Part of a small language model's weights.
Size: 11 layers, 1 head of 64, MLP 256 tanh GELU, vocabulary 8192, 1.09M parameters.
Architecture: LayerNorm before each block, learned positions, biases, tied embeddings.
Training: a variant of Adam for these matrices, 10225 steps.
Each number is 128 + 24 x the weight over the matrix's rms, rounded and kept within 0 to 255. Layers, rows and columns count from 0. Numbers have three digits each.

# layer 3 attention query, 64x64, rms 0.0791, rows 0-63, columns 0-63
135169117113137154119171155160118050102129158138131075102097124203122114181080068171162166072161097170150130120122117170140125122074116213106055134124139168139191073116105132154146077110120141
129149145144120090097143118168144136091121144150143111114150136150138095170114146136130135140148116153125130129118104128109108121142131133117136107106124096124158109129115135144114119150121099
140133139135137130118165131117139128093146156138091111118142145135092129135142150140142153114122134125123148131149111118149139099100130134134121146137105145125146148125125117116123102107147141
129160097144105132097154144163116116107150132124156149127147104131103139164138137175113124120137144113146095117135138094122153099146138127135126127113125111140135152078108143105136123125149166
161142134153123116105163168167151093085113133143112066132155149137115109188130142105149132096174107130137108092074122116127070137116117173102112081147126146116149102134120137145148130155145129
149126098141134110122086114156114145138136093112154136133135115137116102110136130135116102150072125139098166107140125088107171103156149096132158123130104107127129135135100153108146133149125174
150139120112131111109079125123129144165099101124118157116133101136126129102144117109144114162118134136116127136132130142131119142118143113139147111128123140118109133136151129137119137130123121
121146115134135138118149179139158118144165159129124096116160150125114143191179152123096129133151138134152074117097105119126121110131101138110092136125133132115147092115150149125125096076094132
130163133110117131136137122149121133123134123101143114153127127139140112149116132102126130135138120189159118134118114122110105113139128124109126101110134104114150109149124163140118121164142136
091136167087039140123169143129120088093100081167118104110131135166177144160128152119138151119175104070174110128126149147138149099126109169125110133115137137124104115130169141154105098136146123
092120120092098144140135162087117082131101111109112119130076157154120090157082100161176168122163072148127113152119160180167100125090136165108072120129164120182131110133166117157123125126118156
109163131125106109118183125153122120103140123108127115162121123149178140124095107145127154135135120157130094148115151115132119121142107141102122097106156118120144129139118118128095111141129094
139138144148138159157111124154134134115121110135127171132140102136140123091136128128140102129084118134135144159164129109129086108128150130144148115108128151120146118137115115131143119151149114
128126148100125174138152171138141051079131141182124067124115131159140119193092114126163155080172123125167112097082160162173088138053066216143051097114159163116120073127140128182108084106140125
086116130129123161145139120108164130184091132103133123130121132143121138089132162154113112134157118119137126137155135122107143143168139142096107124138132142127117127131144111126119138132137103
135127122150125107123133119144111116105156150130133126100107156142115135144139122107131149128144137092126129114132130147134105151099133129140121130112132140132123131132109128121111109118130111
153124120132126097113129141076112153096154136153164167134137106144127103152138114144159116076133160102122126142160104120113169139094096128129123138135151132128114130119149147102112157107132139
099077110106101160147086179121157061183125103112080125117125114178154147137102125135138125148211077151168076141060175154168096104136154165117076124122091186178073130111198124181086102130136119
122164114145134138134141164116154121121143158135117104154184097081135138122140135146121106094113129139119133159134112102117102129127118139147143152160131143138153139104141118119158146135149163
139144148133126145063143153160129122107113135127114111129139074134150094102104131129143143113151130186132117126121135121133082146140122144107131111121135118107132097143122145136120125157141123
132159110108133120120106104160111133135137132112140105153111128124118124107155142129113125137108136117129161110124133125130156120131144108138127174152110089101137132135123166134149155134116163
131114145140153098171113124135124136127114132138151126140105134119124128134141114144132123127109114101145145112157127152097130130129145137136133140120127144136138126138134151132125121106114120
122121165113099128169143097092126117147100075090115139140114161132147130138122132121155120135153099107135136140139161129167116109127122139109123116133161109138110124150153106133140144145148144
170169112146183111130125080160120149119150157144159135111133129126115097150144133171126118144113144147124156104139103140127127148116142100119144154147136107112182124138090146131123136139123129
145127093120140130103124134171121149139115114151123142119102133134131148142129128123121123123142137143108117109118134118151123146086100116112104102129143138097102135146093124123145115137136064
138127134148149087121115114107147204118124142100122172152167108104116170088183145096098084131080178124093153153152098069062124123180132078131200133157106087084139164120066136083213167137113096
143119116114150112122099101117118136121113132124135152108088129112114113096103095147139146080082135162102177158168135118128161140121144094125151156136132105078135112154098127115128128142120107
113133154171154147155085068123123165078134140077148131120138125101139141110161171134086104133121162115081130121182092091159166149122153083097197131098150099097112187169086123109128135142144118
153141117153148163114132129162134134103124181100105112113140139118090139135123113136095108110092131182120154117148091118057134142129141118149171120104101137149157139123109130115144136117155124
133175119132122110097095090110122166115145092136174145110149066106129127102150119155104121158111131121134150140119135110087167091135146114102192167106102100131122126114124118122136166160128157
139152132144142189120165151153141078151127169143078088166103117109141130161160119113147132105124115164116115103100102135121081124083088157133102133136134141087180090123111155150127127108110136
118126125134154114179088119063161163190160119117149180121153144114125171099141130123136126133088152099116130145173122123105142139120122088171170153150101133165109157103123123100129148095118145
103122097100113184146144157165126083161103147141104092150129105140158109138110124089131120145164139103151098100069165123147099137130088174138065094142133145100150107110151115130121120128130142
138185112107094097125143174147136099111124077125139130102131193183139101209101117157182143084147108154115108123144137126131085138099086154121109112153147172133123147139123143153123091126120110
141083171137131126136124080129122122130123127141127135147138132113132129120123141154153146152116132068122173121113108122127140111123110113135131167136119113125153146147126096114156118179143165
107123139152104151138113110118103114115180122116113150117132139131115155139168153132113140157150138112137113126129130083159141100135133116128116134104112135114159141111094129128105105127124168
099146125100063112142086115121112101138107087111133138097094116190148143134118124182129128130186115119127108157157170121134184114130136123140126134131115135155050164102132111125109119146133107
126097155102123143142122088121136115133113125130108127122101139141161145126113143107143145153129127137124116136144127151176121141124130106149130135140123122139105138143103120131116122131115141
123103154106141128148155101106142127139100119130109131130105132144152130123126139125134126142144121123145130106163147159144120131114120116114114124150146138133110127125170111136117134136128113
163138139143127134074119100124110177091126112144169154123122099126130097072097120160141112080060154131102188170178131090113144116117103116113170130143140108092131166141075122096152169136149143
134133115122098089109136170133140131101119120151151117115083149174153133165099132151143160125171115094132115120157169153152165137100138148124128107124134148148096121110118116148122110119126117
098157134101128136154094106134142117143121101092133123111100119103158152139140122135140121155186127132136118132097134113125152149141135117095133150128116126130117124158097115111138116173111098
122168137112139086109125135112124133106144116160118150155115141138161104145127098140165126065105119166122171154178125144094151116100124112110135147170141109118140116126123157125130132129117116
099102132117125152130117191115137102153117133142101123135166137095118131149098105077142131122148093143190102115096162141151096140131122163096065084120134144151129091109180144152112105162143115
155117135172133131167096133120156144118101164144144115158151129096096133087154130104133127160048155112120166119152078120114155123106163106156156134124105115117161150115093095116158116089120137
132098134125115155129114108135128121145136115106125130129143131142130133117145130116122111122154140101121122144112145116154126152156109117138134124128142122117127137113130130128138139161148134
132127162173140119152146028140136162134116151100122135125133161098116166087161142114153105205095135103071155119146082104114162147143159073120193116114121113119130149139080120085151106140142159
140137126127135117125061104103119144129113154132137159123103112116129142132162098136108095129137142115137124138135118145100162124131130117145147134110114135142123145130106139134128148131133097
115119111116111155139130127116119121155134087117123148116105135136121135144169151127128129139163113108161099127123157113122124136136135125118097084108156153093153128134130124132097099135124123
130119129124150099133150121106101146109110122144153145113108119146128082108122117150106167055105157122123152150178139126153159152124128124127135157143122173115110115128109136110131175132145080
157111109116155158133092092123119146132134124137149133114111085112132105092093103171132155100084132139105172147129125123109166153127138110102142141158100154133132134133104123111140164139123114
123137130107108138141136109138130124150109087115147153138115143141161142139123139137098122127133107159136100123141148146150146129129121131096108110112145118114098122151196107130110138107125107
104113143118102150154134158091158079148145134130103125114125176110123201161135133105127118150184102095156062101106149145178094113129110156137114110118151129172085113108143101149096101125119130
130113144140128114117123119106133130131132132154110119128124107126124148127149126123137127126152128114136111118104145126155170124114127113147127135139109114115132130114114140130124117153119153
115111114138120064148100147074155172162138088089157176129131156098085153073155182103150091146101110087118142161178119111132163127147165061145177124157137104149107177149149101082180140116145118
144176128109151125117158136190136112146115145113118081127145087117164118116123136069121130158119135191136143120095132139128094145137145125127140133126136110128143107162169146138137135173123119
184170111172149051087177090152121208051153118113174146125115144088134121094177120208119093093094209090082159120235056096077138139133098099142215136130148096103168169133026150085173166119128106
141125143174132067080149076165098171103147096111156144115144136064099162111129160143124106171102162107061130113172093077110159164122117057158197100130148065086138152164090111074128142118140183
144108129107119097120133108126118117173132096119126166100070115108150138158133105090138143162186136115162104128105155121161126107138119124138127105128161094097103130137141144139114108149136120
131155120092137108096124138112113145102176090119126126169107113124152147125107092152140128111130115134106132119139157140154141145128109123118135133130140135110116114131103105118148131123129132
165146124094123171087147172167122089074096157162087074145101106141168101161106095109130155115127123170150127094093154148131084132054101212133072113128141147120166080110134107149108100120119113
113138115124119172109140156162131076150080188147113097135121087134125097187106089145154174115119110201167119113079128127128103145091120195103070106134148142129168070141149128171129083134110129
140159099147152127118096124155123140165115150163151144112136088099105106108135116118102111141075133194129125097124142143135154117119131118143114131116114128125148126127136141132123129151115153
103156085118120114135117131144130111160095108096135124132087115152124121149142115134126124130174108142157092121121136140083109135150142143122107102119129132117124122118149151142114113158125107
# layer 3 attention key, 64x64, rms 0.0963, rows 0-63, columns 0-63
145123134066088076110099160130127120154119040107128164088130127163155116132095120121111120085164138123142137159129255139166151139120108121143130131123136150165043144153203128125088151116134105
102130120121128166145136124125123093155101116136101113118119135097115140117136121145133147114115111130107153144144158118125159133139137146148115143106117132151129120120153116122155131122136124
119115123146136144151127142106121132148103124147110132139121148125144138131127123136134107130110110138120115136100119120119132135123168144134106122074114130154141100119119175160141134106111130
121098111181153102121149117108162134126140165136131130169153164090148104150147124120147124130136111124079141103125087143090110142149127135127119119141128117128151125136108139141140150116107147
118136130093107102103102151128122121167121072101110160093105129163132126127090126104148116111152124132136128161124223142153145108093120134159157129100130132176066121134207097129112124133120119
107110137185145150153168108120156136110143195146117099149138168078138142136141123120117140152109141139109121104134027113085127145133143126130117145113144118113183100114075125119147134111125133
128107114168146152139131112117142139095156154107123146176144120087130145110132161127120131156092147134110156126133077109120135120142135114101132148152117114115172141129101121111126108116144142
111132137098141133136127143119103119151085111149123119102098113151134108151077107118134131105123116109127124144138198143139126129131149142165115126126136153151074126131183126131129175146144119
128129118113117140110132150137125119154104120150097113086109089130123140138131109145147135123158132090129131139136167160149130134140145140140119144116140139129106111124140109121111143122138104
145146110083120100107100150126127135161109058093142148096113113159123121134091131142122121087185130154119117169112210149194122132128095127112142120133134111139067169140162114119094147144141111
139115129065103085105099147149112137140120054120144155093143128176138113126103148114116123085164134121141140169156233136153148141135110117126154120140120129138051156148188102120099133132122096
155139131082121090106097140131101129159118078127137118100116089156107122152125147142128108089169128137153154137128172144150128131138098119121137129146123127144080154129149133109111139131132124
136149130140135123097135113123117124130132135131109135166145127080122130142154120131153133131135111103146119119119106135141141115120159148125110118105124126122149124123156150135114112128133133
143155112052095072084094165137118148160134052097140173098106119182121110107097124128128112088176128133147121167108243159171137131132092127129148140131136139160059176133193121133108150134127115
143121117098142102087107136139095116105157086107153145107124107170127104155107139124141140116142117149113105142146179140161118104122139131149116114157115110139103152124168119128110140126119126
113142133118112127118129139122131135124108128118123120137144120138131142119137117152144125134140129125133124121115110118116138126121121128124128134136121139130134129110132165140135131119112143
130136117148130156131128115124162133100128179142151107157129165112135124131170146126128132171113130102104116105126088093115103134163133110121135133135114109111204140109063128140124097123118136
147134119062120092084096160111087142117143066099170159108135077176139118118085129103131115110193139153133136149147244172152129146116095125114141130141140115145053171131191117104087155138113127
126103149150122131147144138117111112138131141162110122125119164109140101135124122110137114119103103106142112131104141120133140112120130153147109106093150130120131088143151126149144101136119129
144138103093108107119102129121116115136132079112134147121131110152128138112120129121139099118149121124124131171134192156158147139121097127094137135150141140155086151118193090128085111129128101
119086115164142148145140117141132125113128162148107102152141135098147148154130104144119139125132115147119128124122079133105120107143122123156114113111105139103160109126085127145162119159149133
107145135108105148118144118134127118130142137123116120109135159123093143142134141119110147126143132158124124118159136136147155118156144138161113126125132125101147129139118146139143117135141132
133150116092094085098115137163129147129117081135134125116148111179124124128118139113143120114169139130160116165106187116151122122117106124147155123125130121133081166158145087102102147152110120
100113145164139173154150133132146116111106180137093114151128153094133152122154104128139156138087134106121138102123058120081144130138145130134110139111104146111187094131085154144151099103132133
155123159139123138147128119120134131084130128078138134153127125147151121129140149141141135156110132137134141118104090122101116126148151105121144141163123122137139139104125121108114138160136154
116119124210148156165165107119155112106154193155108096159139152072111141133158120130125146184064121109123147071141005097114125116139162142125116135117115125118179087133075139130159108116128155
136124148162118184172150094121149143107143165140125101146147125104134121122161134152113133179086142134132124093120043105095137136128139114115123147119113131116180122118087130139140113098123133
147141137200135158163166094145154121107148187151116091143124166088122139117164117136135149174100117127110130097098033127091118124142151145134105149129140145128207087107049141108164105121127141
123141151191158173153152125115135120124111186155116107126121141090155109123147132127124146131089133121116107097128078126113168127097162135138113152086139134122159048113094155132166095108106147
123129120184171148155133100123146134103154189141098129173128158089107146131141129141127146149115130127103134088130028125121125145129104123130124110101138116120221120134082126131162118118139147
115158125093128117118094159132095125157106083124124114092114120163140120121086113131123112094118123132171108147135223157166149134130125142145120130109140170142057106121183120147123132135140097
122115123201143147149153098123125146110139218146130096161157154101126118126157133139114153167070131134138123107137035101104132121133165132127124136117121104103203134137090163137157135109116138
146128120083130091073091146142089129137159049103152147112096103172122132137115118110143120103166117137151124148129222152168114100142119120121147099146128128155063141142183133130100147145137116
131122125095113089096092130108125151153130087099132135101148096170136117124110145121128116124164136128155140180151222118142120128109124109135145142127119119130063163119174106106081164140128115
108157130166134156151147113147159127113123151138101115127130141124122144131165123126130123139111112138118145081126084105098141133128142144132114120137121134122174097126084153160160110122125125
119128125149157107130163129146140126128117143137108090147125113105151115137140089125138123115125116097124148098121101162107123126115135156137101126101128152146141104144120170134148131130139108
158089099124132100108111125113144153101150108092163160120164120138143097094116151122122134133150135152125147145154136127126093121121098108092142123160141094110119188147146114110085165140123149
133120132146120153153138136142146158130120137117143117141135121121123140112138124130115120143110144144143133110116105100098137133128125121087134146138149132126137138125089138116133130113123122
148134126087129124118103140138129136148134105121154129119151096163115132119111155127116127118141137144154136142117160126125116133144125115127139140153121114120112154144125111119134143156120127
152119118172154135173165085122157139101152168140117102164160155091108155145185147142119145166093113135120107086121021089119121139124145118138122141123113114117199110114072129130145105121131124
151120117076123100130094129119115127129131091099138177116144125145142126127107149123130126106160139144121122172128161132156114140119096107108162143118122131150105177146173115104088161142119136
132119125178107115124133115170139117115136134127111127142119138131132114127118124114143141152128142118098144119138105135143105121111099116137131119143138111129154130124118123112147128132139148
133123125155104166176133111122160120146125169148094078135143102119116123112149145158099146158091144136162132112127103091116129125141149107123143118120120120097154135140095109130110111116134112
130126133068093104089103121125111135153124067120155160104103084174112103143098130112132111108184140121120122148127234151149144124132115124135154126145138119148049155139187121138098158126124113
107119146162151167163159116128138119113162180153102111142132173085119136120155123116120138134095121113116117087131063112110142131134162154141101156106138145111188083118085182145166102110137154
137140134148147104114128124137154149095123147116145127161138127130137116124131117133140130148118133118118136113131099109126131105113116119102140138148111120139144134130109112124122118144113138
114137140181150164168146118132152110102138207140097106160129160087135151135166143158110135135080127095118131105116027103115133122118155158131094143111139140116201080118072138139173130097117141
128143132184139166139142122150152122087139170127128134153110126093121110111139121124134144154112141138105130095154070120119109128141148123122113143132111121092182115121086133130156110115128152
133123140093141076087140149137116148136117078097147126120129095147134124139087131103132117126138147118126140134125155157145114116140134122132132131131114117132086152131168110106120157118140121
143126157144120158123141100135153133116146155116144132140143139114141128113153123151131098193122134136124125099125055085094102129128114103113122125150116102138170161125090131120115083138128124
135124127161139170144154101122141136112130153133127126148145144111136136121175138125115127152087136127118125092142050108119131135106141108120119117130119115122193116106092132139138086106120139
147142120090125078100112144126119142134126102120158123113123106162128098133107150126130127105158154120137133134109177138130107110150109108143152123136138115125102176138134109098102146148138140
131160120075100080106081145141093137145111074122154150106110103167139088126080107112131128095156125148126135171118204159148139130106104142123157142142133134141064146151193123121132160144121104
118121137144131153166138146121148147117123145128134132135126139118123117105129120146129113150090135135092158109142081121096138132151126137127139139113153130125142126132109131145148131125137117
114116141197147153163162094133136132100140195123112122152171170078127123140160124118112143175066134104118122091130017095081110135136160141130145134140106109100194100113089139124133109109125154
133113124124125134125103150108102120161132125130118153116120095152121155127105122151153116095160117119165126143112197158133129129131112134129112121131129137124099133106149112129118132141148129
120144144214144173176174098133161114110128211132093108147138177068111150132172131126140133171066115122129133102112020094073148133108188137149124143112109133116217093127062122136170097127131150
122125144190137171171139100128157136111126210117125093150131172065128137151177148149124134141083113114106151085107022129078121115140140130137108142128116147123217086111079126137180115117122151
130132120110101110098112138128135160121114097104153140152139089140121126107129134128155120141144151134141145158120131158117110128143116115101165117162122149133103174138113099118126187132132120
156119136139120101171141123122127144133115153121124113123135139132117128125126154151104105122112149120128131111131102139125149156124099103111169148132132121115158144121111103116111119141116137
145136113063097073106098155141102126154130047123143163114128102169118125116104142117147111074189118130139121160132233144180141124142096117129141143124124129148055142136200127140115140141133123
145140108053112109085077139142106114141131064120131160123107106183145119125103121114146108074166124117144108162152248141173147106140099133125121129139137149124061148130202120144091158119141103
115106124145150119133128114112120124117169135129127141153120153132125122118144102133146138126124142107115127113132102144098104132157155123117115139147142127097128122124119146137126140090156120
121119125088126092061104149131114130141146082100136181096129106156126124135095148131139126135176143123129138156139204156157124111137116126134128114139133123132074146135167102118108167137129141
# layer 3 attention value, 64x64, rms 0.137, rows 0-42, columns 0-63
145127093123093115114126129126138095133137147138125126108133112157114155140127182180171122116124139190160127084113106104127159139120140127122143145074125171125102108076103092136101137134185146
174128157115123109080161158105169093125148119161109149113113106111084079110103098105162075202117092087131067161163125122129148156144150124112149102124101123119092161161083154146180127118169136
104095064146082128149110164139094139140138135119207120155162117138130191139149161103185120104105113139147159081112120109141154097132141106100119173094153111172122082112154090125098120129124133
132138172119167129117199130166126130101166124135142152124135127130129130123100089097096105133136103110088135174110136153136123115144116102107125121147133110133157130137137168138141159098071129
120127142148094155132129160129140137140137135086127130134150138127144143149121123105103163138136070116110140149130144143132135116124127096168123164119148117139144141143137148125122137094119168
105117129141133135131148150113112140130157146101182115117143096116096145135087131119136143128118116149142143122104121138166127107107139144111147150108140130119121131078126133112120135150113141
163117131114111134126116107138157135109156104146116110121097165104137130077168157108135121123137141122112119141156148118119132120104104131122107106138148109135141117149124162135150136130123113
119153118141105124154119112122126123142118117102071107120113110124121111162103139145082141148108138124119111124127126150105118129142138156172145137132070161090090154112107102117130135158118116
149102181095161115094170111135098101120136129164135129114122102118099138109118122160183136106145151165151156114113108135128121137120129128061141139121138152125134118094107120138096134138110122
142100152132130120085172112140113129150170121160146116112119104126093126130140108141142106106114139127155140112131104143127128110139115158074144093122108118130094124122108099126099134172097132
145131111126120117081186186126086118157132157149157164093129118170082083153106070110135109183132062126092095174119110110158172141178163082125122140139144185157138135163139138128160103100163186
101163147159186155168111127115112161083101137088133102126124130099143128129092121118065172115150123110123183167110146180153070115107107165116138103168124117077134167096113160085139124159072134
138098114159033108118099154136168106156119121130109105166131113110122169173142174151158095120110129136175139069141112120114174124122142118150134162072106128155101102119132048147070161130163138
173128137131117135115099115133153121110132106148091125119105146116128090133148126105123108135126156097124097138187121117112132132105104167115128074150120086116103157169113131118154117138124130
138104128122142118065169144093162098127103144133139116109127130132074146121099089130123154145137105170160143133091114108146167125135150125141151139091127191111121152094118126125117159119151191
175158121117173139108147105098127145079099137144083124128117153105145075115109066118104147127165129111118144171140135140150117152105098154111122053166148095098135160143101157100156096146105161
108110121165100141151156194135106165112143132112161143103127121148146149145123107103081145144122101115102140133128144148148125110116125115113116159114114115153132133126124150130141129133115158
154148131102156118131115104128131140115135122162097139149115135099147100083159128144149096102149153121156123128154131115132131139145107142124109082162151089137137119150107109132152103122122098
149112154141130129130141139111156105118130123144153107134104120144111151127139129137100093121117131148132130106123130126133125130097119116100132148087122129131109142113129175145107163129103151
100122130131140122150118109124105106141148132136149119124100105161083110138098143144100083127116148115117091098131114148111099133125136162104163124147076158093117147102134155115148158172107102
171158167133167148121151109132159130081117105118072118102106164116147125125101075130051120127140136084108153170143139162130105139137088150108133053144081110090125170130105165121129144147063173
148107130117135130082129130145162141130089120146079150090132162113165114137138076133132171142140113137134157142135128121136140153111113108151103108116140115139163133172136094130118144120140162
105125153135174146112145129153156125115099148108125106131153111108132142144098087141093147098121123123147186154077139155144074117151139116144148129118144143102157148097121119131086181120094131
103101119141136131175112096102126156095130127125148107119116111161131121143130146120119138091120166131082150091141141141139105114088118159082135129142148110126134120085146147114135104149099120
107101152107116128137131089110131087146131144122127151130127107141094121147106155159125134139125160151114115099091136096105112137116146141152164179092102180114139124079135123134111158119148116
105115078139123133141121172111154122121100137105152137128130157140113154171099146096113138161130093091113130097134131136139160122122159126171153124155105128140123133119140120115131151090136176
094105147118120110162115094164065117163176133139196133143123102149121138113143157141154090070095174157126107083128115125099106115127117130101126167118105136157139094094139120142111126175122057
148137146098130137076146112131109141173097159131125162128136134107146099118126100115140150134146110139114118151111125110111145151133152106158105122166194131153164136188146105134122101096150124
087109152113158151115118118119144117146126131098175129100113135133090103125106107106111136130119145127107114127110125114143099103104144154128156123159129164084155160101140152107143151128110126
157113125127116133093168146138146118137166108115144091086112104133113186107132160154171148120152115212165154123094106097163130112117133121124131163050157183125117113084092118139103170132144162
096120107116163116152088081132097147123100159123125108122119125109134128129127158148151162080141172162148170101119132149135088123106131161117133116150144140127153088066127081097100124146126107
125128104121150102117152118088070128110128132150140136130124116153069118099130121123157131126122168163116143107130120116138144137151136156053124125140096166141110123100117110116147075178146146
121107160128102132141094084128164107152174113125143116129111125122107137101146166160135113116100162127155108125125133114110107105089097160129146121101100134111121114108114149120140160144114067
158150177136133140095156172127170114118100132116114125149154133105103166119111096138118123156111090097140127178116137143122153116167124094183117150097126134121112151155110147147118162105139145
137078080120111119105101129115132110141089142143115130086143134149119093175125115148142126150132118123113097106145125092120161164129152131150139093116107148149130116137126091111155099143194157
117164133155095143173133184153144138144147136097096164164169141106147116146128131108055085172105084064124081166124162136117140133170141098210122145113081113148100151189127132152163118091138104
091164151150138143188107160135142153127145129112144158152149140130128105108116091089055087163109115048109055134150157139127087110165120148149138097156068081114109172153134188123185104137103080
124134080143085110150128159154114125123141114138147144142117132161152144130161156125137103121126135124121122092134125128128159125144117091113103150115116120178133100147136110156143106119151132
097108130137129123142121144123107137118088124107138143110126164165137127156114111123101156155122132122095128121134132147126121132132132118102123140147148128132165141139159112128111119126105154
137130128118104102080141156168141117151107130157110135124143133117137140150112148125176127122146096141144136132118099137108169145138167089168121139140173128158156111159141063150088154075151168
126153111138127139162108107099124150105145138119129120134113125126132094116094152120106132146147126115117103134140134136134112117128119167148137095145101141115107130123117156093176098161127121
130123112099149120142134094144096139136170137144156136144108104121122112114123157113165101113133141119106104125133123109127131119129133160109141089170132098132132101126124129115145105134126082
111155114139135154177119128156101162140185113097153123150085151127149121124148129090089103085132117087103100120156134167132090097118088152111128108171126078124146136154138168105144137154054122
# layer 3 attention output (transposed), 64x64, rms 0.133, rows 0-42, columns 0-63
107139139143128163161126101083139128154159129115111148072112160118109146113115114172103138152190140070103120113120095173157108146117125120128121151155134130155117118144147121147121115091110136
151143089169144098143071056171103107153121128110133122134178106094148156102111074115147114140127105147093155127075126128167056171159149161154142116101115138124146158146140089142127151155104099
082154155098126129167103127089182146126174106130112122117051186133109128158147103138135142149149134119160089150163124149127170121124128106092127132159136118138104125106088151130141107112111164
112114109139143106144090122120125144154099115121113128173141110109149115118147153118146131118073128129141154171167149089097169104147156143139143098130086109103142113127132132151133132144135156
108119154107140123139110078144146122143120097137127113137106144148126125087135154106131132118074107151151133160190143124123148125162146141119148120154102097113109104144112115113144125179142148
127168114129122129130117128106132132131120120151126115128095115122170114131130099178123136094103122102135107162139119130112178122123094127112143155169139134137125090131121135155147127122150157
131110118117127086104136147152109148127117139114144147129174135137096113146136129135148127142132116135127133122129126159117121127154172132151131106115119108104136171126106125118099123122121093
164127138140138148101145127140105104115118168134161123111131078138167141122093133129111108098153143124115139124083124130142081131122066122146123142120154158153129095142112130110128148120150123
111123085135118143144098162080144150153122125126125147121138128115116112109156130154100149144121150060111130139144103132098159127106128122139135135152109118117141135126192135164124115094124162
119160074154128121104094169096135128134157146135150134115139104108150124138138101140140116109141141106123132143086110131113109129119111129150132110164128142129155141096148142178136129073131139
115116125157143124209067040144145110176135074128054114139118153075165199087148119087169114137103101180106108133146145077167104184135158127123147121124079099108120135141151121127139136211097115
161152117114114111081180190146112120114085140176175119160129080153172087139119134152121119054055108131148124127128121105091168103125078126136142139133146152123147068130116142133144140135189127
104142157119138165150108096101164130122193131096150131049098169143076141126117118109103138168179139081124133125108111188160081146149133134128118124162136133167095135133116117118139096095100162
168146110138117104084149152168103112111137150118166137108180101130111140150110101113142104116141116151121138098068137137150072143142132145153135125108142151124151166126120114114117148113120066
114141112153116151157113067104126132171115112139118130108147112102167137071127140169135136111092124089104109138146104157131129137144146131131155139149094106143129103165196093154145083154134135
165141087143107105091161191163113113140095131160156135146176102135125130128128141114144098084063101157125147078107121111101089156126136130161119129117124136096158142123158131149134144146146065
125150132123144092137120104134140130156121087135111104160082151123165128120143126095152125096087126149150112172145148098131163116149143120115126131140121127115110091132088159122142146154146165
125118101123121113098151187147124132117125142125139145136174139138078125171132126114131134153145126149123145082101123132095092140107140126154105111108148142111154182099120137136124125119112088
111145124145125124131118081098127142149125114119136131117140130123147108098129131146123140127122126071123136163147126137145154094152150129115157111132106126137125132150143116143124106102153164
154150120146126147115129131117094112102127163117131121131136077118208130150096088164124120107172132107111114169091139104155133120123078127121137135108145159153143104128113118133123156092151137
168150099154119108083164167145096129147091141137177141141181073134147105109116154108147107068061122134140161118095125109105087108159142145163146101124103135115161117140153116139124140122170103
124106126120127134128142153158135127149121100133129126123145145131072140089150182086143114133086128145139142108125119137114105152141185134145119120128106096106118141128173125129135098156090106
114122127129138157132137129117125142140100127146133124151121098130134098104131171127111160101057139103144141154161109123097182086136131131118134122145104117137129078139158124150159092115150173
153162118124105116089165212121120131100130135145133139138100128137144104178118101174129111093144145106135121136137135120123192090103101109107110158125157146120128098111119159130129147069160121
146133131141127197134116087099104135115120139113109137109129104122155143102115141171085151147169158071101118154147128136143164112104103126100123163141140131151114100146154104123114124106131154
136161165124123132150124095134123101124152120118139113116099122125172152136089101139158122105120114150142108151120140120144110143166138143117143131121129130154115072134112087125161140170136113
110125136121137148132121140075138147099148147103098119130101144120141115164145100151107145168205161095134112162133133116128183097092090110102106132137143144136126146102106157129105133072125180
113090123114129148151122127149148119133124121134085118131137147132077151107158159082132136158101122171128144095171139113111126168116154123137118133139101092100129169122161139122121114181102099
146154124134118147107145111126093124106109144140110112144139072118197124139110104188139141099122128127128100173142134111137187099126096136114145144121123131138143091135146103130130120124146130
085116119139135132152113096083146158178126114141121144091127139121116116090142142183129154120122130066112112141163093176119156127138147116134148140187113101125121111151150123151127092110120153
139132130106108164109185229107140140096131148147130140118104133143110111169126128169099144118141150101137106109128098135083177122082085104118103158145163133127126093103144149135138118092136127
149156087144102125134135175100134135139138130139112151123122141095163141159141089151124110121176154111095098089090113123137108139076097102132108155117140161133145137108156153141116138101132112
143142127139138139082139120123091133091134170129150131118157097131154100138114096197112138127183139096123121163108126169147156098128102153116133118127155146144138129124092112134106127070134143
112108133130143119158100035139130133161112114124147119130145122128133108070148157081118143138067115124127155129143128145131116114164163157129152098135083107131124130165139106126138103172139158
154144140150116151134140127155123105116164126129119120103124143111120179120112115116141106138158126159106112099077118127165074179124141122113116154111142125136118131127145113112123147140101080
135116173131168114131108018172117116120114116112131099155120129132139151112112149054131131145120118195136157144124156105156076122164133151122131101102134143147109137140048122089130153187129141
161161133137139099086135088165090108097104145110144101179128095129190118154101098121150114113132116197138131157096158092137110102147108148109139115087155164143138126126062120109128163146149119
093112153116139105162109105101151147145160098091091134119093195123105146158139123092140133177177144132136115133145140128148115122132160114123110109116123128134108147126099150113119120123102157
137123146112112146156148159125145117124127086125090114149098128132131131127143144093134127117107139142144112152137153086134170118122138124114122129113116120127111096126171145109136133148125138
085083144109138155191094115121162120152150110112107124095119157124052149110142156083132143174112122116131148121157120130120111166152163136151130118145090083127109132132156117137148104160086134
166153126135121109093155149158099109100118163140146121135136103134174139151100100156143104090140109160118117113095132119134103150122093127133120147115163151130142111123084127118122159141150089
139139103132126116113116172129118118096139167126118129136131116119140136189118083167145126126171123158124126120108136108110133148108105121132109134124149143121146140087090133145123165106119093
127143129110130097076146172137118123099121150132153112157133093148172110181109097140166116085128104180170114177135156086108144103146095122140139096131138150116146126096052134127131155119159113